config = dict(
    head_dim=64,
    qk_norm=True,
    attn_scale=0.125,
    bias='all',
    parallel_block=False,
    init_std_qkv=0.0257,
    init_std_up=0.0257,
    optimizer='soap_variant',
    lr=0.00477,
    weight_decay=0.053,
    lr_head=0.00997,
    warmup_steps=33,
    schedule='wsd',
    decay_fraction=1.0,
)
Each number is 128 + 32 x the weight over its row's rms, rounded and kept within 0 to 255. Layers, rows and columns count from 0. The size above them is the row's rms in percent of the matrix's.

# layer 10 MLP up, 1536x384, rms 0.13, rows 226-294, columns 336-383
size [ 97 101 103 104  93 107 103  99  94  89  91 104  85 106  93 103  98 103  91 105 100 102  97  94  93 105  98 106  95  94 100 110 102 102 108 108 101 107 103 107  88 102 110  94 100  95  98 100 108 103 105  98  96  98  98 104 100 104  94  98  96 107 105 103 100 100 103  86 109]
[[144 142 168 123 113 159 152 124 174 150 130 152 122 212 107 139 144 152 116 138 141 151 115  85 163 162 118 132 132 135 153 143 129 101 153 118 176 148  92 138 159  71  89  58  87 222 148 172]
 [ 74  85 180 117 182 121 126 123 123 187 129 122 117 122 116 104 114 170 195  44 107  92 140  69 162 131 106 173 103 100 134 136  98 152  98 110  80 123 172 165 159  97 151  81  94 143 165  92]
 [145  97 112  84  94 147  96 131 103 219 172 153 160  88 145 186 173  99 127 163 156 224 114 112 104  86 138 144 110  89 153  87 159 152 129 109  99  84 125 112 170 145 146 118 154  75 139 152]
 [175  63  98 136  59 139 172 132 139 187 203 140 170 137 145 131 159 136 117 127 107 130  96  95 129 133 134 122  82  76 150 144 184 118 126 174  86 104 138 152 180 139 139 152 147 134 139 115]
 [159 128 147 119 101 151 115 160 120 153  86 130 101 125  74 152  90 104 182 147 133 125 109 104 115 102 135  81 145  96 109 106 138 147  94 119 156 122 161  88 149 124 120 134 147 128 166  92]
 [134 168  96 140 115 126 150 138 132 128 148 104 171 140 142 146 141 166 120 175 102 133 140 111  99 156 133 174 111 175 118  79 111 110 171 116  68 122 140  82 138 174 118 104 172 168 193 130]
 [156 148 147 126 137 139  93 101 139 103  98 130 143 132 105 154 126 116 158 126 106 108 115 118  81  86 179 157 120 116 138  98 122 148 169  68 117 143 129 110 112 160 158  82  71 131 173 163]
 [135  96 165 120 113 155 179 107  92 157 135 123 150 111 137 147 116  93 101 146 158 130 111 160 100 126 184 126  68 152 161 150 147 108 130  84 112 122  85 135 153 146  75 103 132 113 128 156]
 [102  92 149 168 155  95 136 166 132 166 108 106 172 114 148 186 144 116 140 158 129  86 140 119 143 121 138 160 102 136 151  22 158  84 142  95 101 121 155 161 116 167 165 121 169 103  97  87]
 [ 94 145 115 136  82 179 146 165 111 143 100 143  99  86 130  93  98 157 128 113 166 157 150 130 137  95 143 110  88  95 138  86 114  97 110 123  76 112 130 121 102 118 194 114 127 151 123  95]
 [148 150  71  93 152 136 141 157 130 142 116  94  62 152 123 152  63 127 104 135 160 117 145  97 150 194 148 164 136 139 165 124 122 135 145 160 134 107 138 101  38 123 162 115 155 190 126 136]
 [167  74 102 157 121 162 179 177  70 106 161  50 104 142  93 142 124 133 143 194 116  74 110 141 123 106 158 105 128 112 105  56 132 105 133 107  61 116 134 133 136 124 110 138 133 173  83 142]
 [155 165 118 127 140 147  66  87  60 118  59 150  83 153 101  94  93 159 100 105 170 176 111 106 153 154 129  98 139 164 119 142 167 168  70 170 183 123  86 109  67 166 126  76  67 142 119 159]
 [126  81 143 141  84 131 143 187 151 101 171  93 147 155 103 179 119 147 158 115 146 140 115 105 109 142 139 126 163 131 162 110 130 184 136 132  80 146 142 148 151  76 142 133 145 111 126 111]
 [142 124  98 134 137 118  69 134 109 130 145 142 129 166  80 151 153 162 125  91 165 121 142 137 131 139 108 131 101 173 102 145  81 128 134 113 123 144 116 161 121 155 139 135  83 146 120 102]
 [154 178 148 124 119 123 161 130 131 153 117 208  78 105 159 189  93 149 168 144 133 135 151 111 143 145 114  77 141 114 189 131 112 127 119  91 107 123 145 137 149 155 139  83  99 134  69 169]
 [101 132  89 104 182 136 129 157  64 111 129 165 148 108 130 127 155 104 164 135  90 128 135  84 120  93 114 130  98  50 161 134 101 155 114 109  86  96 116  93  96 108 195 127 131 210 182  82]
 [117 110 182 126 106 149 117 141 102 129  92 129 141 158  90 126 148 174 141  90 113 144 108 140  91 155 136 135 117 175 151 125 138  76 142  62 183  81 133 118 209 100  86  92 136 120 126 153]
 [134  81 156 108 126 158 132 141 126 103 135 124 154 117 125  67 126 127 102  98 138  99 195 146 128 157  69 149  74 146 137 107  91 112 135 141 106 235 109 165 138 125  59 102 148 162  87 114]
 [156 117 133 157 108 159 159 145 123 139  93 157 104 149  94 114 101  85 157  78 166 105 118 127 120 158 108 163 130 122 171 128 142 154 116 107 199 100 126  77 121 118 122 160 144 108 105 157]
 [100 179 115 124 127 153  83 126 112 135 118  57 161 114 175  51  94  99 170 150 160 124 157 182  80  85 138  91 136 141 147 114  90 188 149 128 150 121 193 138 141 113 124 150 101  96 139 155]
 [161 102 120 106 111 166 138 159  69  94  67 142 117 138  93 127 155 130 128 161 145 101 118 147 100 110 114  80 140 121 123 132  85 121 165 130 173  95 154 183  76 152 102 166  79 102 154 180]
 [147 132 157 172 137  76  79 132 102 154 134 130 136 113 116 129 129 201  88  64 159 158 103 109 105 140 147 128  86 135 126  90 150 120 160  99 118 128 123 140 164 129 144  65  89 108 130 143]
 [113 146 120 137 115  90  56 116 156 117  81 122  88  76 138 141 137 156 164 107 154 142 122 115  95 147 124 153 144  81 138 131 119  73  69  89 112 164 172 125 173 121  78 106 101 147 107 138]
 [141 148  93  88  84 152  76 186  91  56 165 113 136  96 115  71 124  76 168 110 151 124  92 108 115 133 159 165 107 106  97 103  78 143 186 116  92 144 117 135 176 146 150 111 191 127 163 108]
 [175  84 124 116 141 112 133 138 116  89 121  40 100 126  86 107 112 127 184  66  74 176 116  58  98 170  81 180 147 104  94 133 164 126 139 127  94  65 142 132 122  67 148  96 134 162 141 148]
 [101 122 126 111  91 133 148 112 122 187 141 181 155 143 105 140 198 134 213  88  69 127 136 130 119 114 145 116 136 184 152 162 130 201 152 148 135 119  78 141 131 105 143 132 135  63 172 123]
 [113 151  76 142 128 175 105 139  92  90 107 128 130  89 109 171  68 123 130 137 137 147 157 111  95  82 118 160 124 106 159  89 167 125 101 111 122 140 104 107 108 134 133 139 135 184 166 169]
 [159 165 121 120 138  85 189 100 128 143 155  95 151  99 133 175  96 142 115  97 114 127 156  42  89 154 121 131 165  73  93 120  97 136 104 135 161  43 137  68 222 122 139 151 118 140  84 138]
 [161 136 202 154 111 152 157 146 101 113 176 128 154  90 140 171 183 174 200 179 145 143 139 122  86 125  96  68 140 156 139  93 179 132  85 164 152 153 169 155 167 115 109 119 116 139 186 156]
 [170  82 132  89 104  69 145 125 128 151 130 158 169 155  32 132 185  93 130  69  95  78 163 109 112 154  75 118  95 117 114 157 166 150 116 148 154 159 161 102  98 117  87 132 171  95 137 133]
 [149 158 152 152  86 107 178  83 148 150 157 120  98 110 131 154 123 109 187 108 126  99 153 142 124 110 140 138  84 144  67 101 104 135 152 100 109 102 110  96 139 112 144  89  70  75 139 172]
 [112 122  93 149 116  71 184  99  95 121  80 101 118 166 165 151 126  89 159  88 117 143 118 133 110 118 130 142 137  60 116 129 155 168 110 121 115 157 111 128 165 144  43 132 124  96 138 147]
 [139 177 152 175  88 129 136 114  91 165 175 161  90 104 149 142 117 112 118  65  97 148 118 162 137 153 162 168  95 184  89 179  70 150 191 108 139 121 170 134  99 138 168  64  90 174 102 157]
 [180 121 207 141 103 102  94 148 204 179 134 137 195  99 113 109 100 144 136 171  99 127 105  98 187 167  89 175 110 173 134 118 172  96 102  83 189 155 127 108 134 167 143 154 147 153 123 105]
 [106 151 151 127 131 127 133 123  80  90 129 125 109 140 191 165 163 173 141  79 192 111 139  98 145 127  90 124 131  78 164 128 118 170 112 148 104  53 142 160 155 133 107  76 130 129  92 105]
 [110 125  86 121 117 125 153  46  81  97 128 170 193 170 135  88 166 101  94 121 135 128 150 109 109 149 147 119 114 112 135 143  60 171 130 125 131 124 150 142 135 138  95 116 182 104 105 119]
 [ 97 168 100 103 149 188 179 101  92 176 182 156 122 121 133 142 159  75 122 192 120 116  97 123 143 143 178 138 106  88 131 142  90 135  69 132 151 142  95 107 108  76 104 141 161 141 131 144]
 [194 123 116 212  99 105 145 110 191 117  99 122 154 104 110  99  82 211 120 163 114  95 143  82 116 144 201 159 136 111 189 118 133 165 131 102 162  94  94 155 105 153 112  85 114 158  77  90]
 [129 115 118 182 107 134 153 117 127 137  92 143 164  95 115 157 154 172 141 111 148 115 115  68  83  94 136 116 155 116 156 126 127 113 120  91 160 106 137  81 137 118 160  61  90 129 137 133]
 [167 100 137 103 178 122 139 207 178 126 105 156  80 167 162 103  60 186 128 116 112 165 158 107  98 111 132 221 179  86 135 119 125 135  61 140 134 123 125 146 151 181 132 123 112 158 155 110]
 [155 208 127 174 131 123 118 133 183 110 206 140  95 109 135 110 130 121  90 127  73 120  58  41 115 161 107 180 135 117 101  82  82 142 110 129 157 156 134  73  80 100  67 188 101  74 155 156]
 [171 183 101  78 131  94  81 139 132 104 155 158 115 133 131 124 109 126 114 111 122 115 168 120 153 180  68 136 177 148 153 127 110 182  77 175  96 135 135  67 154  82 135 133 167 107 120 109]
 [186 145  98 144  76 170 193  85 118 167 135 113 142 147 133 147 166  62 186 156 120 122 115 120 185 118 102 149 141 108 128 133 143 174  98 148  96 151 162 148 109 255 118 147 112 122 124 105]
 [147 122 177 122 128 140 135  82 117 130  99 144 181 105 126 129 178 109 174 129  79  75 106  94 154 166 150 159 132 134 110 105 231 125 178 127 106  66 131 163 225 113 145  99 137  86 154 127]
 [142  88 158 140  92 167 180 151 196 191 154 131  71  67 195 112 109 148 148 152 174 141  97 127 177 116 177 169 123 105 149 142 112 125 108  67 132  85 100  55 138 132 114  82 113 178 125 121]
 [130 142 141 101 171 146 138 195 174 110 144 120 141 125 144 158 128  63 150 175 155 150 142 164 156 101  78 151 136 174 101 160  88 106 104 187  90 195 147 148 131 139  95 146 122  98 149 119]
 [177  94 156 111 103 197 148 134 136 117 145 156 175 131  71 105  76 124  82 113 145 104  84 175 127 120 120  58 108 115 187  64 148 120  86  84 165  89 134 130 130  50 163 140 142 105 106  93]
 [118 142 164 194  96 123 134 157 145 125 166 104  99 124 159 147 143 131 170 138 189  82 102  80 114 111 202 134 131 145 142  79 151 220 145 143 138 158 144  96 125 117 178 147 108 118 151 179]
 [112  98 157 127 128 173 142 126 132 129 148  82 132 153 152 130 168 136 175  89 113 183 172 212 132 121  91  55 129 145 109 143 171  92 142 137  92 126 124 166 188  86 162 109 122  96 145 119]
 [124 147 139 161 176 112  78 120 168 122 165 156 124 108 119 161 132 125  77  68 168 172 107 107 102 153 111 159  71 124 107  94 147 110  99 105 173 190 134 115 136 140  89  88  79 119 134  99]
 [192 170  59 144 165 141 158 114 131 167 137 153 122 153 137 126 131  82 157 124 149 134 116 184 157  74 109 190 165  98 177 120 144 139 204 202  65 213  75  99 144 130 164 100  85 139 126  77]
 [110  76 121  91 118  71 184 120 139 137 102 118  93 108 121 101 168 113  58 115 121 142 146 131 116 149 156 172 181  69 152  99 159 156 118 149  67 106 127  96  72 170 107 169 176 140 122 122]
 [176 150 110 152 114  98 100 135 137 130  87 130 115 107 142 105 168 134 159 116 151 135 157  72 170 127 131  61 143 147 126 139 161 117 141 134 107 142 113 144 147  87  94 103 151 125  79  76]
 [ 58 139 126  94 114 116 153  62 100  88 164 176 196 190 110 157 110 202  72 141 107 143 130 137  44 163  76  95 159 110 148  74 129 125 146 119 123 102 132 132 137  97 141 133  71 134  80 102]
 [ 92 141  75  70  43 122 105 139 165 166  94 145 133  76 113 127 172 145  83 156 126  99 139 163 153  96 117  91 103  98 117  90  63 139  92 126 118 147 149 107 116  74 161 145 115  96 116 134]
 [147 123 125 172 154 140  74 128 115 175 123 120  98 129 137 159 122 136 145  94  95  83 173 156 148 208  97 157 158 128 163 170 160 145 103  74  63 115 108 129 196 100  79  69 178 101 100 109]
 [165 120 177 124 122 182 115  98 183 117 191 153 129 103  40 138 136 153  74  90 126 152 128 115  84 164 121 143  91 134 162 118  73 122 160 160 125 142 141 152 156 100 131 146  85 130 102 119]
 [134  66  64 166 118 121 136 104 153 115  74 106 150 135 147  52 118 122 140 185 150  95 125 117  63 162 115 121 164 147 164  81 149 104 158  66 160 117 145 109 117 100 124 117 104 130 184 132]
 [104 173 116 125  84 162 152 153 136 119 177 154 177 159  98 142 105 113 166 149 161 121 139 115  78 112 111 148  83 135 173  90  59 123 135  92  92 130  89 124  76 189 194 134 178 124 131 185]
 [116 142 133 119  92 195 120 103 163 116 151 145 127 152 134 133  95  97 116  83 166 147 102 161  83 147 210 117 120 214 127 117  92 120 166 138 105 125 126 130 192 153  99  63 133 170 140 111]
 [110 121 133 128 115  67  73 162  88  95  93 120  96 119 130 153 121 179 106 151 111  88 189 118 128 121 104 149 173 153  91  83 171 142 143  97  59 111 103 106 134 150 169  86 141 117 138 126]
 [125 159  86 136 145  78 152 155  55 107  98 117  51 146 107  87 108  56  92 105 109 135 112 170 107 145 137 152 157 137  75 121 173 120 189 207 111  97 100 184 122 136 122 130 117 113 174 151]
 [145 155 125 150 130 181  78 115 169  84 148 158 113 148 151 119  99 115 109 101  93 173 128 100 161 135  87 172 167 130 117 102 143  87 148 149 122 169 183 135 141 122 146 143 150 129 146 116]
 [166  73  86 107  46 136 116 158 108 114 154 110 103 115 162 167 150 117 129 164 154 122 132 112 197 180 196 178 150 103 115 116 135  11 124 136 156 118  77 103 134 134 121 111  88 131 150 156]
 [117 110  70 121  93 141 110  86 186  87 179 121 147 104 134  98 127  85 131  74 119  86  92   9  76 123 169 126  87 114 153 122 136 144 123  57 100 140 140 228 147  91  79 149 226 104  85 113]
 [142  97 193  56 105 155 143 119 108 165 134 124 152 167 116 140 125 139 115 118 143  90 175 172 133 124 144 128 150 106  82 126 134 156 105 125 117 127 115  67 139 152  99 152 168 169 154 107]
 [177  76 163 130 165 154 162 140 160 109 157  67  54 163 117 134 138 161 151  99 142 171  88 129 136 145 128 115 115 107 144 123 100 161 162 115 177 156 180 166 101  63 140 118 122 155 111  87]
 [170 117  86 175 121 200 141 133 129  97 105 184 107  92 163 148 133 112 129  75  92 172 133 116 140 103 111 169  10 112 139 116 139  91  80 125 110 114 140 153 170 146 171  90 133 124 178 172]]
# layer 10 MLP down (transposed), 1536x384, rms 0.128, rows 226-294, columns 336-383
size [ 92 102 102  97  93 113 111 116  91  88  84 106  89 113  94 104  97 101  89  98 102 101 105  98  94 108 108 111 104  92  99 110 107 100 114 113 102  93  91  95  98 107 109  83  99 102 109  92 102  97 109 101  86  98  93 108 100 112  95  91  99 110  88 109 106  98 108  93 106]
[[104 120 177 107 117 184 157 128 161  78 123 152 106 139 110 127 122 123 108 119 141 117 149 188  78 127 116 108 124 163 108 127  85 115 115 146 172  63  57 115 111  84 154 151 133 192 150 109]
 [ 96 121  67 149  64  95 154 152  45  71 140  93 134 109 121 130 134  94 142 164 143 169  93 120 144 159  93 125 170  93  99 122 109 155 119 168 121 112 108 132 184 152 151 153 108  80 177 125]
 [ 67  67 101  96 171 137 183 143 173  66 134 182 169  73  95 158 100 107 108 128 134 153  95 143  91 203  98 127 116 106 133 146 122 100 123 134 102 165  83 147 113 109  75 114  97 161 120 122]
 [114 158 131  87 174 155 124 174 108 139 117  95 156 117 123 143  94 161 118 162 181 145  99 124 133 107 167 124  67 152 151 136 204 168 164 116 163 128 169  92  47 145 137 105  92 159 109 129]
 [113 131 160 144 142  98  90 176 124 126 146 156 129 173 128 150 117 179 110 118 116  82 122 144 104 115 110 198 109  88 101 162 152 151 158 110 115 149  84 162 125 179  85 112 135 107  95 122]
 [ 97 114 139 142 124 126 122 123  78 166 160 132 183 118 151 192  80  86 172 205 114  88 149 110 107 170 102 130  86 145 135 123 134 150 168  88  85 153  81 156 144 108 149 102  85 132 149 150]
 [148 112 112  93 135  69 150 120  92 100 116 105 133 140 122 171 136 116 185 114 156 208 146 155 187  50 100 137 117 108 111 115  99 156 180  90 109 133 179 178  95 133 142 124 114 125 124  98]
 [128 106 131 104 118 133 103 158 125  66 111 136 137 131  57 100 132 137 114  67 140 109 161 122 113 128 117 140 141 132  85 133 149  97  87 150  83  57 146  98 146 115 147 110 115  79 112 155]
 [106 123  52 162  95 138 171  97  97 139 137 137 101 130 134  86 147 126  88 120 166 147 135  71 119 115 143 182  56 136  96 213 177  95 138  75 193 116 118 123 158  95 139 128 157 126 128 109]
 [162 106 176  87 152 171 121 152 134  37 150 139  47 127 126 156 204 150 143 111 111  87  96 198 127 129 105 124 133 185  81 146 105 120 142 115 145 188 157 143  88 124 122  96 166 129 132 123]
 [142  96 137 143 135 147  92  91  89 106 166  90 171 105 178 145 105 179 174 160  99 119 136 136  93 101 118 183 129 109 132 111 179  72 142 110 106 125 108 133 171 145 136 107  98 158 117 162]
 [ 80 133 113  77 118 159 162 155  90 139 114 142  95 101  71 160 128 108 100 164 133 162 186 119 135 111 123 192 139 126 132 126 118 150 152 132 117 177 138 139 105 103 123 157 175 136 137 175]
 [117 145 133 104 171  86 102 105 126 102  96 152 147 128 104 166 164 142 148 146  99 134 110 113  85 103 120  97  93  95 124 126 149 120 173 168 188 121 124 114 113 106 131 115 125 122  93 128]
 [119  92 180 137  79 138 117 151 139 112 158 128  72  98 127  75 106  76 131 162 183 150 143  98  50 137 107 162  70 101 156 135 102 185 105 139 153 106 130 172 186 156 127 154  95 130  89 122]
 [112 135 120  95 179 135 161 100 142 175  66 116 135 107 139 113  93 135 188  76  83 143 115 114 106 109 108 157 146 122 145 104 132  86 129 113  81 139 109 118 117 131 169 105 104 115 141 125]
 [ 71  90 123 173  92  84  91 121 132 114 160 166 105 133 106  94 139 139 122 120 129 145 123 171 141 134 113  70 109 155 119 153  96 190 123 157 153 131 162 152 113 116 188 153 151 129 162 123]
 [ 97 149 136 146 171 155 124 106 172 119 110  38  71 150 176 127 142 167 159  89 113 150  56 143 124 111 120  99 121 153  65 118 103  60 150 155 131 138 130 169 140  47 146 181  98 123 148 216]
 [ 16 103 108 146 113 120 123 175 133  80 157 126 112  88 159 126 124  58 159 168 113  76 166  74 138 126 129 128  99 192 118 139 185 124 126 133 123 201 100  86 119 110 159 151 138 100  85 119]
 [134 108  96  98 143 160 169 140 119 137 131 105 198 124 155 176  88 163 137  71 144 182 142 150  78 221 172 132 148 134 127 176 163 165 122 140 154 107 160 118 169 150 105 102  82 178 143 124]
 [110 142 104 104 132  73 113 140 150 142 105 119 162  93 107 149 121 113 113 162  99 141 174 131 166 189 115 195  88 117  84 131 105 102 138 164 110 129 122 142  43 111  74 127 109 140 159 133]
 [165 129 111 140 194 159 103 106 146 123 111 137 149 121 128 172  73 112  70 123 103 128 135  98  81 103 165  73 130 132 116 158 116 167 142 106 108  59 123 138 118 126 125 117 126 159 103 111]
 [106 154  61  96  58 149 146 113 179 148 154 112 120 104 116 144 141  96 116 145 155 115 100 160 128 105  52 142 150 129 122 146 153 142 120 114 172 114 125 131 144 106 112 132 114  60 160 160]
 [115 177 154 157 161 109  79 155 131 129  89  97 129 152 178 129 177 162 169 144 142 110 115 116 124 163 162 106 109 119 114 133 110 121  51 107 127 124 117  33 138 106 152 151 138 131 106 117]
 [ 82 160 147  78 141 106 165 164 103 139 133 177 136 124 151 111 136 121  88 139 112 151 129 105 117 123 131 109 154 113 104 152  96 137 142 120 149 157 104 149 137 117 133  86 169 168 140  97]
 [135 165  84 120  55 160 121 134 129 105 119 147 175 109 130 145 143 118 123 119 128 101 140 152 113 108 133 107 168 123 112  89 116  84 119 133 131  95  98 199 164  55 106 189 101 147 136 126]
 [ 97 162 119 145 113  93 104 118  95 173 114 107 138  56 163 108 148 130 114  84 125 152 117 169 147 121 175 126 111 146 106 140 111 116 123 131 166 167  98 156 127 179 166 124 134 144 206 150]
 [198  29  93 165 108 186 136 130  85  95 174 125 128 127  90 134 101 101 180 107 161 111 164  90  99 112 107 123 161 142 154 123 112 130 158 125 103 193 127 108  80  85 152 149  92  99 139 120]
 [118 120  57 159 154 135 117 112 150 106  83 132 139 105 103 183  74 125 125 192 125  66 142 124 121  94 154 132 198  54 135 112 163 104 168  98 141  45 118  84  97 151 126 207 173 144 135 119]
 [172 140 156 124 115  97 131 123 144  79 120 128 106 103 126 104 171 110  87  92 130 157 155 108  86 174 123 168 145 120 136 146  98 122 123 114 129 121 133  85 106 149 122 147 124 166 109 146]
 [165 139 114 112 174 137 104  91 104 119  58 129 138 159  52 143 162  49 105 107 147 152 154 166 110 132 158 171 170 121 153  98  83 125  89  99 134 100 114 144 133  94 181  62 158 174 130  84]
 [121 135 157 181 122  88 163 109 118 106 135 138 120 125 147 195 120 141 141 111  73 160 163 159 104 129 177 111 114 150 121 115  99  75 101 143  81 175  99 125 115 170 103 110 113 141 124  42]
 [116  81 102 106 208  71  95 107 147 121 148 112 134  59 169  78  97 116 138 102 155 212 141 155 145 124 139 164  86 162  62 154 108 126 158 110 137 142 102 131  96 179  99 134 106 154 107  82]
 [ 82 133 145 168 131 173 112 136 166 155 162  98 127  78 170 135 132  63 209 127 112  74 150 119 127 136 130 182 150 120  98 106 170 108 119 110  82 131 151 148 134 166 128 174 165 106 143 130]
 [140 100 103 148 142 124 122 179 143 219 112 109  66  75 157  74 114 125 163 115 117 126  79 121 154  97 150  72  69 172 143 150  76 104  81 133 112  84 101 144 170 141 190 110 113 122 112 134]
 [121 126 107 129 150  50 142 144 135 145 132  86 149 140 111 144 119 121 142 150 109 140 106 134  88 139 107 126 142 127  74 114 132 101  49 146 105 127  79 120 171 191 146  99 175 123 120 164]
 [142 188  74  82 154 112  86 160  86  67  99  87 167 117 118 161 130 145 154 128 114 143 125  86 196 140 128 115 100 188 145 126 157 167 136  43 128 136 168 191 153 174 145  96 154 108 144  99]
 [170 138 142  82 129 117 150 136 111  80 163 153 119 106 135 158 118 156 148 149 113 126 111  93 148  67 163 116 169 175  76 172 118  57 126 151 121  89 141  71 116 127 167 111 135 182  91 171]
 [137  78 121 151  54 137  27 163 145 111  91  71 207 116 112 169 137 171  86 117  86 188 135 157  86 157  76 127  97 175 146 193 145  99 144  64 175 117 124 146  96 138 113  96 120 119 104 126]
 [110 148 122 165 176 137 163 110  75 181 117 120  82 160 130 142 157  98  98 164 147 127 140 118 124  51 114  51 165 132 145 156 196 129 125 150 161 142 164 138 158  86 122 145  92 152  64 143]
 [151 108 186 123 191 115 131 142 145 148 110 117 138  71 163 173 119 153 123  93 141  80 130  59  86 170 186 102 140  76 121 138 102  67 146 176 168  67 136 102 132 118 100 144 107 112 169 157]
 [110 108 154 106  92 143  90 124 139 154 125 115  90 111 112 100 109 132 166 108 128 111 115 106 152  76  77  78 103 153 127  88 134 143 135  96 170 124  63 108 105  59  77 130  90 134 150 145]
 [138 182 144 144 105 138 142 108 137 144 123 132 141 124 125 136 110 106 178 129 152 111 136 194 174  63 114 122 162 149 137 163  88 100  61 121 114 107  91 110 126  92  91 121 116 141 111 180]
 [151 196 105  99 184 126 119  96 122 159 114 115 135  68  94 123 148 134 153 125 150  99 103  98 124 106  70 109 128 216 131 174 144 145  58 123 130 118 114 181 120 112 112 138 117 111 140 139]
 [128 188 150  71 148  87 108 149  95 137  99 152 136 111 127 116  88 105 121 116  97 156  95 100 136 126  90  78 111 161 104 115 164 162  85  80 142 131 105 125 156  70 131 133  98 152  97 105]
 [ 60 153 137 121 149 123  86 152 134 156 139 140 113 165 133 184 111  57 102 116 155  36 120 101 115 138 146 136  87 117 132  57  91 136 170 155 151 159 102 126  94 127  87  76  50 185  86 123]
 [142 105  49 122 126  71  86 117 204 112 174  79 106 147 120 115 191  76 173 143 162 193 116 136  80  97 103 115 133 133 141 135  66 145  87 124 135 139  41 116 192 143 140  95 150 156  33  92]
 [117 156 104 112 107 154 114 198 119  44 141  78 117 124 164 160 120 153  70 113 120 101 130 117 107 152  63 101 124 118  82 174 144 139 169 152 144 157 152 124 122 151 127 179 103  87 147 122]
 [155 183  99  92 111 110 106 122 138 104 110 161  79 144 188 133 136 150 155 154 116 181 115 157 115  87 118  62 134 154 139 138 161 119 133 106 111 159 130 135 143 158 123 126 144 138 141 140]
 [143 144 118 128 134 136 119 102 146  96 180  60 136 101 140  85 144 118 140 138 112 124 122  99 126 149 168 141 164 153  74 144 147 109 150 107 147 151  84 136 106 111  90 119 122 109 167 143]
 [148 115 136  79 163 129  89 104  69 147 106 163  96 112 176 144 164 145  70 115 102  89 116 128  88 106 136 174  76 132 101 138 146 123 120  99  73 158 106 144 111 157 133 138 120 103 131 137]
 [151 128 142  87 160 179 121 187 150 116 124 162 126 120  83 106 164 197  85  84 171 123 106 171 115 132 143  56  92 120 128 108 117 213 171 158 116 113 101  98  41 207  99 137 159 108  78  89]
 [116 137 131 141 128 125 163 130 167 127 140 114  98 141 141 104 126 153 103  86 142 135  90  94 149 173  81  99 125 175  69 100 147  55 125 136 126 147  93  95 131 125 124 157 137 148 157 148]
 [152 128  67 154 124 172 166 147 109 138 123  67  92 141 110 142 134 102  93  67 155 109  88 209 161 154 197 124 169 138 130 139  90  90 147  85 159 156 144 172 105  91 117 167 148 142 114  96]
 [108 124 136 120  90 134 111 122 175  78 143  95 111 159 131  73 131 134 136 139 170 144 108 151  57 161 125 113 134 148 108  57 135  48 120 123 147 172  49 105 134 163  78 186 155 166  99 127]
 [159 144 130 133 157 141 143 119 140 138 119 105 109 161 114 182 119 123 102 142 202 165 101 145  66 159 142 148 110 142 130 118  98 104 148 105 117 137 140  89 110 100  51 147 192 122  92 119]
 [178 124 133 167  94 151 131 130 137 195  85 195 134 157 105 125 168 136 121 105 119  80 180 129  88 119 164  94 177 173  94 160 166 139 160 149 128  89  81 182 122  84 116  48 123 111  49 117]
 [121 174 135 114 127 168 115 127 154 131 128 143 153 133 101 143 118 140  38 137  67 146 112 124 115 136 102 112 140  71 204 126 143 200 130 120 128  65 130 136 121 104  94 158  93 174 160  79]
 [141  84 191 100 150 136  94 107 149  87 138 166  96 112 164  85 194 136  81 101 149 128 112 179 143 170 163 109 122 158 135 153 128 105 174 113 159 143  95 107 153 120 110 146 141 171 122  98]
 [111 152 109 111 128 103  55 105 120 144 133 143  95  93 128 130 152 152  81 150 117 172 104 125  91 148 180 145 151 131 145 150 136 107 121  57 171 140 107 108 177 121 142 101  64 103 158 107]
 [116 158 141  92 192  78 107 126 125 122 147  89 141  73 102  88 124 138  76  96  90 133 115 110 152 125 134  78 118 102  88 102 139 179 154 131 176 228 131 134 163 146 150 123  82 106 137 101]
 [126 152 131 154 135 116 159 147  95  81 125 141 144 162 148 142  94 163  90 119 116 110 132 123  64 139 145 136 109 103 167 115 129 160  84 176 128 140 158 188  88 112 155 107  79 137 171 159]
 [104 124 141  96 157  86 140 134 143  80 126 124 138 111 127 130 108  86 127 135  61 105 132 182 147 143 144 173 162 124 180 144 150 147 110 118 106  92  94  88  93 142 121 107  98 131 182 131]
 [154 140  78  61 113 146 127 158 161 117 115 122  85 161 119 190  83 176 101 131 135  79 137 125 144 171 125 148  98 197  82  83 142 137 140 135 146 120 123  73  73 107 152 104 130  97  91  75]
 [127  85 117 162 185 132 177 119 118 159  96 156 149 160 124 114 111 150 117 132  72 114  76  69 150 144 147  97 112 134 137  95 153  49 172 129 126 168 156 151 157 134 112 173 100  98 176 103]
 [ 90 109  86 118 137  97 116  98 144 119  64  97 144 110 156  93 115 167  89 106 161 142 114 160 139 181 139 114 105  43  85 167 116  98 172  84 128 120  56 135  79 141  94  70 114 186 101 106]
 [131 123 157 100  95 105 150 182 157 147 167  73  70 112  88 207 120 100 122 114 132  98 123 115 100 188 132 183 132 156 136 132 196 113  77 123 108 186 117 118 107 107 154  85 146 102 137 125]
 [ 91  89  74 119 127 152 137 115 121 159  94 165 122 123 121 102 175 108 126 136  87 133 125 144 111 148 104 127 112 150 119 136  79 127 131 163  96  65 125 181  77 139 119  72 128  39  69 156]
 [177 144 133  94 114 110 117 177 136 121 132 131 116 175 106  76 137  53 130 163 149 173 158 140 133 185 167  69 133 151 174 153 107  83 151 102 147  95 118 124 127  96 208 123 118 126  86 125]
 [104 165 166  42 136 122  96 150 126 131 139 112 158 137 135 163 104 102 152  87  73 169  74 108 151 120 160 106  92 100 144 136 138 163 164 161 132 106 117  96 156  95 157 174  91 135  97 148]]